{
  "norm_eps": 1e-06,
  "optimizer": "adamw",
  "beta2": 0.95
}
Each number is 200 + 20 x the weight over its row's rms, rounded and kept within 0 to 999. Layers, rows and columns count from 0. The size before them is the row's rms in percent of the matrix's.

# v: layer 5 attention value, 128x128, rms 0.125, rows 41-63, columns 64-127
# o: layer 5 attention output (transposed), 128x128, rms 0.114, rows 41-63, columns 64-127
# q: layer 5 attention query, 128x128, rms 0.116, rows 64-65, columns 64-127
# k: layer 5 attention key, 128x128, rms 0.114, rows 64, columns 64-127
v41,072,186,239,211,198,184,226,206,182,188,210,175,178,194,222,235,181,175,229,199,203,183,254,159,174,196,202,195,164,231,212,198,181,184,205,232,208,207,206,186,210,218,238,226,209,181,205,216,228,198,205,221,173,202,191,208,198,180,192,207,221,209,199,217,235
o41,073,193,213,209,158,161,234,193,237,179,205,206,200,184,204,179,206,187,204,171,204,187,203,231,209,185,206,223,203,179,200,184,221,208,185,209,181,167,210,175,180,214,207,189,234,197,204,173,211,178,193,182,174,208,199,225,194,223,181,171,156,215,223,219,186
v42,071,222,245,155,216,177,183,223,200,228,208,199,176,216,208,194,204,170,162,234,181,200,208,218,219,206,195,202,191,203,146,194,185,217,224,210,203,195,186,161,207,209,195,228,222,203,191,162,183,219,165,192,231,183,208,205,185,194,219,195,198,219,212,167,165
o42,076,215,193,199,166,210,192,158,198,213,235,208,190,195,215,179,176,195,178,202,237,212,213,184,188,207,196,177,186,237,188,236,219,182,177,173,216,164,221,218,220,218,192,201,199,219,193,188,204,199,207,225,191,198,188,199,155,203,209,219,194,180,160,198,235
v43,073,192,218,188,263,162,180,197,220,199,208,182,197,198,198,226,181,188,219,200,196,193,183,196,182,203,243,223,213,197,188,210,204,200,240,173,180,177,237,196,193,210,203,170,189,219,204,186,206,210,213,189,217,211,205,190,202,209,218,211,193,183,212,231,209
o43,075,215,201,173,205,210,181,188,148,178,214,225,191,199,193,191,184,210,186,181,200,228,197,211,163,243,195,229,174,232,198,229,223,193,168,197,199,212,196,208,167,199,227,205,215,211,204,194,213,224,188,232,224,212,180,193,195,168,231,166,194,145,216,238,183
v44,087,191,187,185,175,207,161,201,199,215,201,245,230,208,179,196,176,197,193,245,174,208,187,170,174,179,189,171,208,207,211,231,202,228,193,230,196,197,215,193,182,185,226,183,188,212,206,226,173,197,171,173,171,186,183,198,187,212,213,189,205,210,155,206,207
o44,094,216,195,204,210,216,191,200,200,199,197,242,253,226,196,244,199,220,207,215,159,203,199,197,228,215,204,152,210,225,240,223,166,182,271,182,226,202,165,207,202,217,210,180,183,205,183,207,199,185,172,220,178,212,218,211,195,206,189,220,197,225,171,194,184
v45,071,193,202,218,194,182,242,183,199,211,202,217,211,186,202,206,182,196,193,207,201,209,184,178,214,207,200,160,192,238,192,161,221,211,201,195,200,176,168,164,202,211,183,200,224,173,180,191,189,193,159,201,155,196,201,190,193,179,198,206,211,212,196,222,197
o45,071,226,221,166,200,194,182,212,213,191,195,199,256,153,227,205,209,201,155,190,161,208,204,200,217,152,172,159,198,171,165,200,219,203,205,224,200,187,170,192,198,220,191,221,207,206,201,187,184,169,188,199,200,205,223,211,203,181,202,203,205,231,183,204,222
v46,080,220,200,207,190,204,213,186,193,191,230,211,219,185,178,205,209,202,217,183,192,173,197,208,196,158,204,190,207,176,234,238,179,217,205,232,226,183,191,217,214,193,200,185,231,233,225,216,161,213,203,206,225,215,194,215,182,219,195,210,196,172,193,195,193
o46,088,196,216,209,175,220,214,208,223,183,187,179,210,217,157,193,223,188,207,172,166,153,208,218,224,192,205,194,188,172,194,210,159,225,211,203,197,215,192,178,199,181,200,209,246,200,207,184,189,218,220,183,172,241,208,178,205,201,174,214,209,188,196,144,194
v47,083,174,200,195,223,213,242,186,188,202,181,213,230,218,229,212,228,174,158,218,195,210,218,206,231,211,201,197,216,187,209,227,246,184,206,170,212,189,200,210,199,214,179,158,192,177,202,223,214,186,179,210,184,183,182,186,191,231,205,205,212,230,196,179,223
o47,087,168,194,220,225,219,173,191,192,216,209,232,198,187,231,193,201,193,219,191,201,169,214,215,178,189,152,149,219,218,177,204,222,212,196,161,216,223,218,211,211,199,230,191,166,203,203,222,194,197,178,209,176,199,201,221,162,198,182,199,200,218,206,206,179
v48,072,157,212,212,195,225,175,182,195,190,229,209,227,203,203,221,179,218,176,209,163,197,192,209,189,192,207,175,234,192,205,233,206,211,207,190,199,180,195,187,204,188,214,195,204,178,212,234,177,195,188,189,207,192,203,237,175,161,172,221,206,199,227,250,214
o48,073,207,205,216,191,168,232,211,160,212,205,243,175,200,173,204,209,232,192,177,165,182,161,211,200,200,202,157,210,209,206,213,187,173,216,182,209,179,219,193,225,212,207,191,171,197,230,210,222,156,187,198,188,181,192,204,174,211,210,193,192,213,235,195,211
v49,066,192,200,216,185,226,206,170,228,179,223,183,193,182,211,193,204,186,229,186,231,197,198,231,189,136,197,232,200,203,205,210,196,238,213,189,213,199,217,220,189,191,216,189,198,201,171,190,232,222,199,229,225,219,211,198,221,183,194,223,199,205,172,172,242
o49,073,193,205,181,189,202,201,171,204,153,161,166,202,189,201,215,219,192,212,191,190,206,246,210,175,205,170,260,188,184,175,205,198,205,207,195,210,214,194,175,220,184,213,215,205,166,213,181,199,232,198,167,200,223,208,202,203,211,198,217,212,218,222,181,234
v50,084,206,169,186,219,167,187,216,191,198,187,176,181,209,184,164,206,203,203,195,187,203,191,236,210,209,169,220,191,173,207,181,220,194,200,204,189,212,184,202,209,211,201,204,183,162,212,178,174,221,208,174,225,192,190,199,222,204,212,180,169,168,194,164,235
o50,090,232,203,186,233,208,232,227,186,200,184,182,202,219,174,181,205,204,187,217,190,228,262,178,193,192,186,210,201,185,210,212,219,231,150,199,184,187,224,176,191,154,219,225,201,178,205,188,202,197,226,191,176,195,188,207,205,208,203,193,211,164,187,182,208
v51,079,159,206,195,204,211,197,170,215,192,191,228,212,164,220,165,234,197,207,203,179,216,226,220,196,212,187,203,197,208,191,167,208,173,220,206,195,206,211,225,204,185,211,224,202,191,204,212,203,171,219,173,229,206,235,209,174,195,179,189,218,176,223,231,204
o51,081,177,207,179,206,198,197,180,236,213,199,186,182,186,183,178,228,205,233,174,230,203,183,171,204,176,200,217,188,217,159,206,190,181,197,207,194,202,213,178,232,214,207,190,197,187,259,178,204,220,222,201,153,213,170,206,156,195,222,226,191,243,206,173,178
v52,073,211,189,182,169,170,184,208,213,222,181,165,160,224,229,218,202,174,184,165,228,203,189,203,204,185,231,215,220,202,195,236,210,194,210,197,244,239,244,216,203,174,215,152,195,206,213,226,218,168,222,204,210,221,205,188,178,210,194,206,212,176,235,227,227
o52,073,179,190,221,202,183,216,166,179,179,201,202,196,181,178,215,214,176,199,175,212,211,223,248,154,243,201,216,194,202,239,216,190,190,219,192,192,222,216,202,209,179,222,191,248,182,173,227,177,208,171,186,215,199,193,188,209,192,190,226,204,209,205,236,179
v53,079,201,186,193,197,190,182,192,179,189,219,217,227,232,175,157,187,201,215,223,192,177,167,208,182,167,154,189,211,178,202,202,200,213,193,181,201,196,162,213,201,161,169,202,225,212,184,222,211,186,170,172,201,218,191,204,216,198,201,167,191,203,175,253,180
o53,085,209,208,202,196,209,203,205,209,192,180,191,205,242,199,220,208,206,222,189,189,184,168,189,232,214,222,163,203,183,196,227,158,208,224,176,225,163,193,192,213,190,195,221,197,204,196,203,193,212,191,196,201,205,212,203,183,206,170,198,230,194,232,156,159
v54,072,210,220,185,225,199,219,176,212,167,180,193,186,178,205,200,237,210,255,208,169,182,209,232,208,215,182,236,172,187,169,184,190,206,219,207,203,176,187,190,195,214,216,204,232,200,239,216,184,205,223,195,212,232,220,176,211,187,185,226,172,199,187,168,208
o54,077,217,188,188,187,196,207,230,206,205,217,177,173,180,216,175,200,190,216,196,216,172,238,216,214,168,198,188,208,203,199,210,236,204,210,212,184,193,204,194,200,173,195,208,232,206,207,167,220,240,217,183,183,232,206,198,185,194,187,206,204,149,229,153,180
v55,074,233,179,197,168,195,211,208,203,179,231,139,184,204,223,220,200,228,217,178,215,170,199,150,209,177,238,241,209,188,215,215,198,187,188,207,209,210,233,191,203,193,217,167,186,193,207,197,217,213,199,189,180,201,187,200,185,172,178,215,169,186,208,220,215
o55,076,238,187,226,172,209,247,200,215,172,200,178,178,171,206,194,217,176,195,208,159,207,209,221,181,216,219,210,186,166,201,173,209,195,204,203,153,200,202,204,176,169,191,201,231,205,164,225,183,166,209,181,195,208,229,202,239,215,194,175,197,151,224,213,194
v56,083,197,207,193,204,177,221,213,205,195,182,199,184,171,222,171,228,196,209,198,219,209,186,228,199,235,211,198,170,193,183,196,190,217,221,233,188,191,179,219,204,201,223,163,208,232,180,161,199,174,223,178,179,229,220,202,190,231,171,199,219,199,225,211,183
o56,089,174,207,173,209,190,195,171,210,192,200,170,190,212,212,159,220,181,190,198,236,216,213,189,210,178,199,227,191,199,187,190,219,217,169,229,193,216,197,205,188,191,207,197,237,156,186,184,200,223,226,171,208,198,194,189,229,195,176,226,232,159,201,156,215
v57,072,197,169,169,193,245,232,225,197,169,189,228,182,198,253,174,226,188,182,207,210,213,191,201,220,241,180,222,204,149,202,228,223,210,218,211,208,214,244,207,179,167,186,206,188,188,179,201,211,197,196,190,189,202,208,224,187,169,193,185,215,208,189,177,203
o57,074,199,198,202,271,219,229,185,185,214,150,182,182,187,216,198,233,191,198,193,220,198,240,175,176,184,205,187,192,187,213,184,198,186,197,175,218,217,197,193,225,186,201,150,175,187,225,213,206,169,194,167,175,211,223,212,208,191,199,223,198,211,189,173,186
v58,078,198,209,204,209,235,190,190,220,199,218,201,209,167,207,215,174,210,182,254,223,205,210,186,197,194,161,225,164,210,181,200,178,170,203,150,208,197,212,191,206,195,209,208,182,217,166,201,226,183,199,218,185,192,214,215,181,180,173,197,219,203,217,210,186
o58,086,172,201,196,215,193,195,167,191,211,208,211,177,199,214,195,196,208,197,208,203,220,176,200,181,223,208,218,196,203,187,169,218,196,190,225,207,192,199,244,199,231,179,176,168,226,220,205,217,188,216,208,197,202,177,188,191,199,205,195,175,198,193,199,172
v59,070,202,204,190,181,182,179,199,183,194,224,212,222,212,229,193,224,199,167,233,214,209,184,178,199,210,221,191,209,224,201,164,227,204,264,222,166,192,194,212,224,175,209,204,173,219,162,202,228,168,197,211,243,223,205,192,192,190,250,177,212,204,178,202,199
o59,072,171,226,207,227,210,177,193,204,198,216,159,204,235,231,193,201,212,199,179,198,240,197,228,245,215,226,171,191,214,206,210,199,197,237,187,213,196,191,162,228,190,176,199,160,212,191,211,189,216,142,205,197,222,221,196,160,175,168,208,185,212,193,221,165
v60,081,217,203,187,205,199,215,196,186,193,218,192,215,219,156,183,167,213,235,244,181,167,201,204,191,183,167,221,208,198,197,210,209,222,215,214,228,177,177,201,174,208,216,197,216,200,208,221,184,182,196,179,229,214,218,223,251,211,214,215,192,188,220,188,193
o60,084,179,204,202,185,173,241,204,171,153,206,197,154,227,199,229,206,192,216,198,183,168,209,178,202,209,226,212,215,213,202,226,184,245,213,193,212,189,182,205,196,201,166,196,186,164,195,191,214,223,221,182,180,211,197,217,181,243,196,198,193,173,219,167,201
v61,076,185,200,227,226,184,231,219,196,203,196,150,198,178,199,207,229,177,191,191,177,203,187,195,210,206,169,203,227,194,220,196,217,222,166,189,205,205,197,199,195,201,227,187,186,210,223,235,197,243,193,174,176,193,207,235,209,208,249,190,221,172,230,178,175
o61,073,179,238,199,210,205,198,244,189,199,187,244,209,155,194,185,195,202,218,190,179,168,203,193,223,206,211,205,218,220,218,169,199,193,183,208,197,187,206,220,226,191,182,239,156,219,204,189,210,184,206,204,201,177,204,203,251,182,204,196,173,191,197,189,190
v62,076,192,196,200,176,182,199,222,218,207,227,188,168,193,195,168,225,225,215,208,215,205,192,189,210,230,179,208,160,203,194,209,213,197,228,216,148,208,222,230,189,215,195,229,177,243,202,170,197,187,191,211,181,222,202,189,162,202,181,186,209,232,214,192,146
o62,074,166,182,182,210,204,192,187,192,236,196,183,176,197,194,212,206,206,200,230,207,228,209,153,209,191,206,252,171,250,137,195,208,175,237,184,203,203,197,181,196,241,175,215,222,199,212,186,195,198,193,221,203,207,209,196,173,190,188,217,203,210,212,180,246
v63,080,177,198,195,201,165,206,176,193,198,207,215,203,182,228,239,226,199,203,196,182,213,192,243,180,218,238,229,180,172,163,206,188,198,204,215,210,177,198,186,215,197,221,197,183,183,217,177,220,225,251,218,214,172,211,197,230,186,224,175,202,187,225,156,212
o63,085,201,192,185,232,201,188,219,189,184,204,210,225,196,210,171,211,191,221,189,210,209,229,202,181,189,180,215,189,151,216,184,228,193,177,252,218,226,219,178,214,158,208,205,199,195,178,186,206,223,237,203,203,208,208,186,225,207,197,210,189,185,215,209,218
q64,042,191,199,197,166,226,210,177,187,212,183,211,242,227,179,202,195,208,186,201,186,205,183,200,201,181,216,228,172,187,207,199,219,202,220,194,167,195,178,215,201,183,182,206,203,211,160,171,177,179,212,244,174,203,203,182,213,214,167,198,233,138,219,199,232
k64,093,212,203,181,176,186,194,167,147,215,168,190,187,189,168,206,187,233,216,216,209,208,163,216,173,175,186,169,182,215,177,170,212,219,212,188,180,217,190,212,241,184,180,225,184,197,214,183,176,227,196,219,191,185,203,193,206,180,185,211,193,208,200,211,210
q65,093,177,192,215,205,207,214,232,219,191,198,197,200,224,195,192,202,169,186,218,214,203,209,153,218,211,211,206,222,187,224,217,182,184,159,226,210,177,193,204,162,210,210,201,241,196,194,184,235,220,223,164,223,204,198,204,229,196,216,202,204,201,184,184,215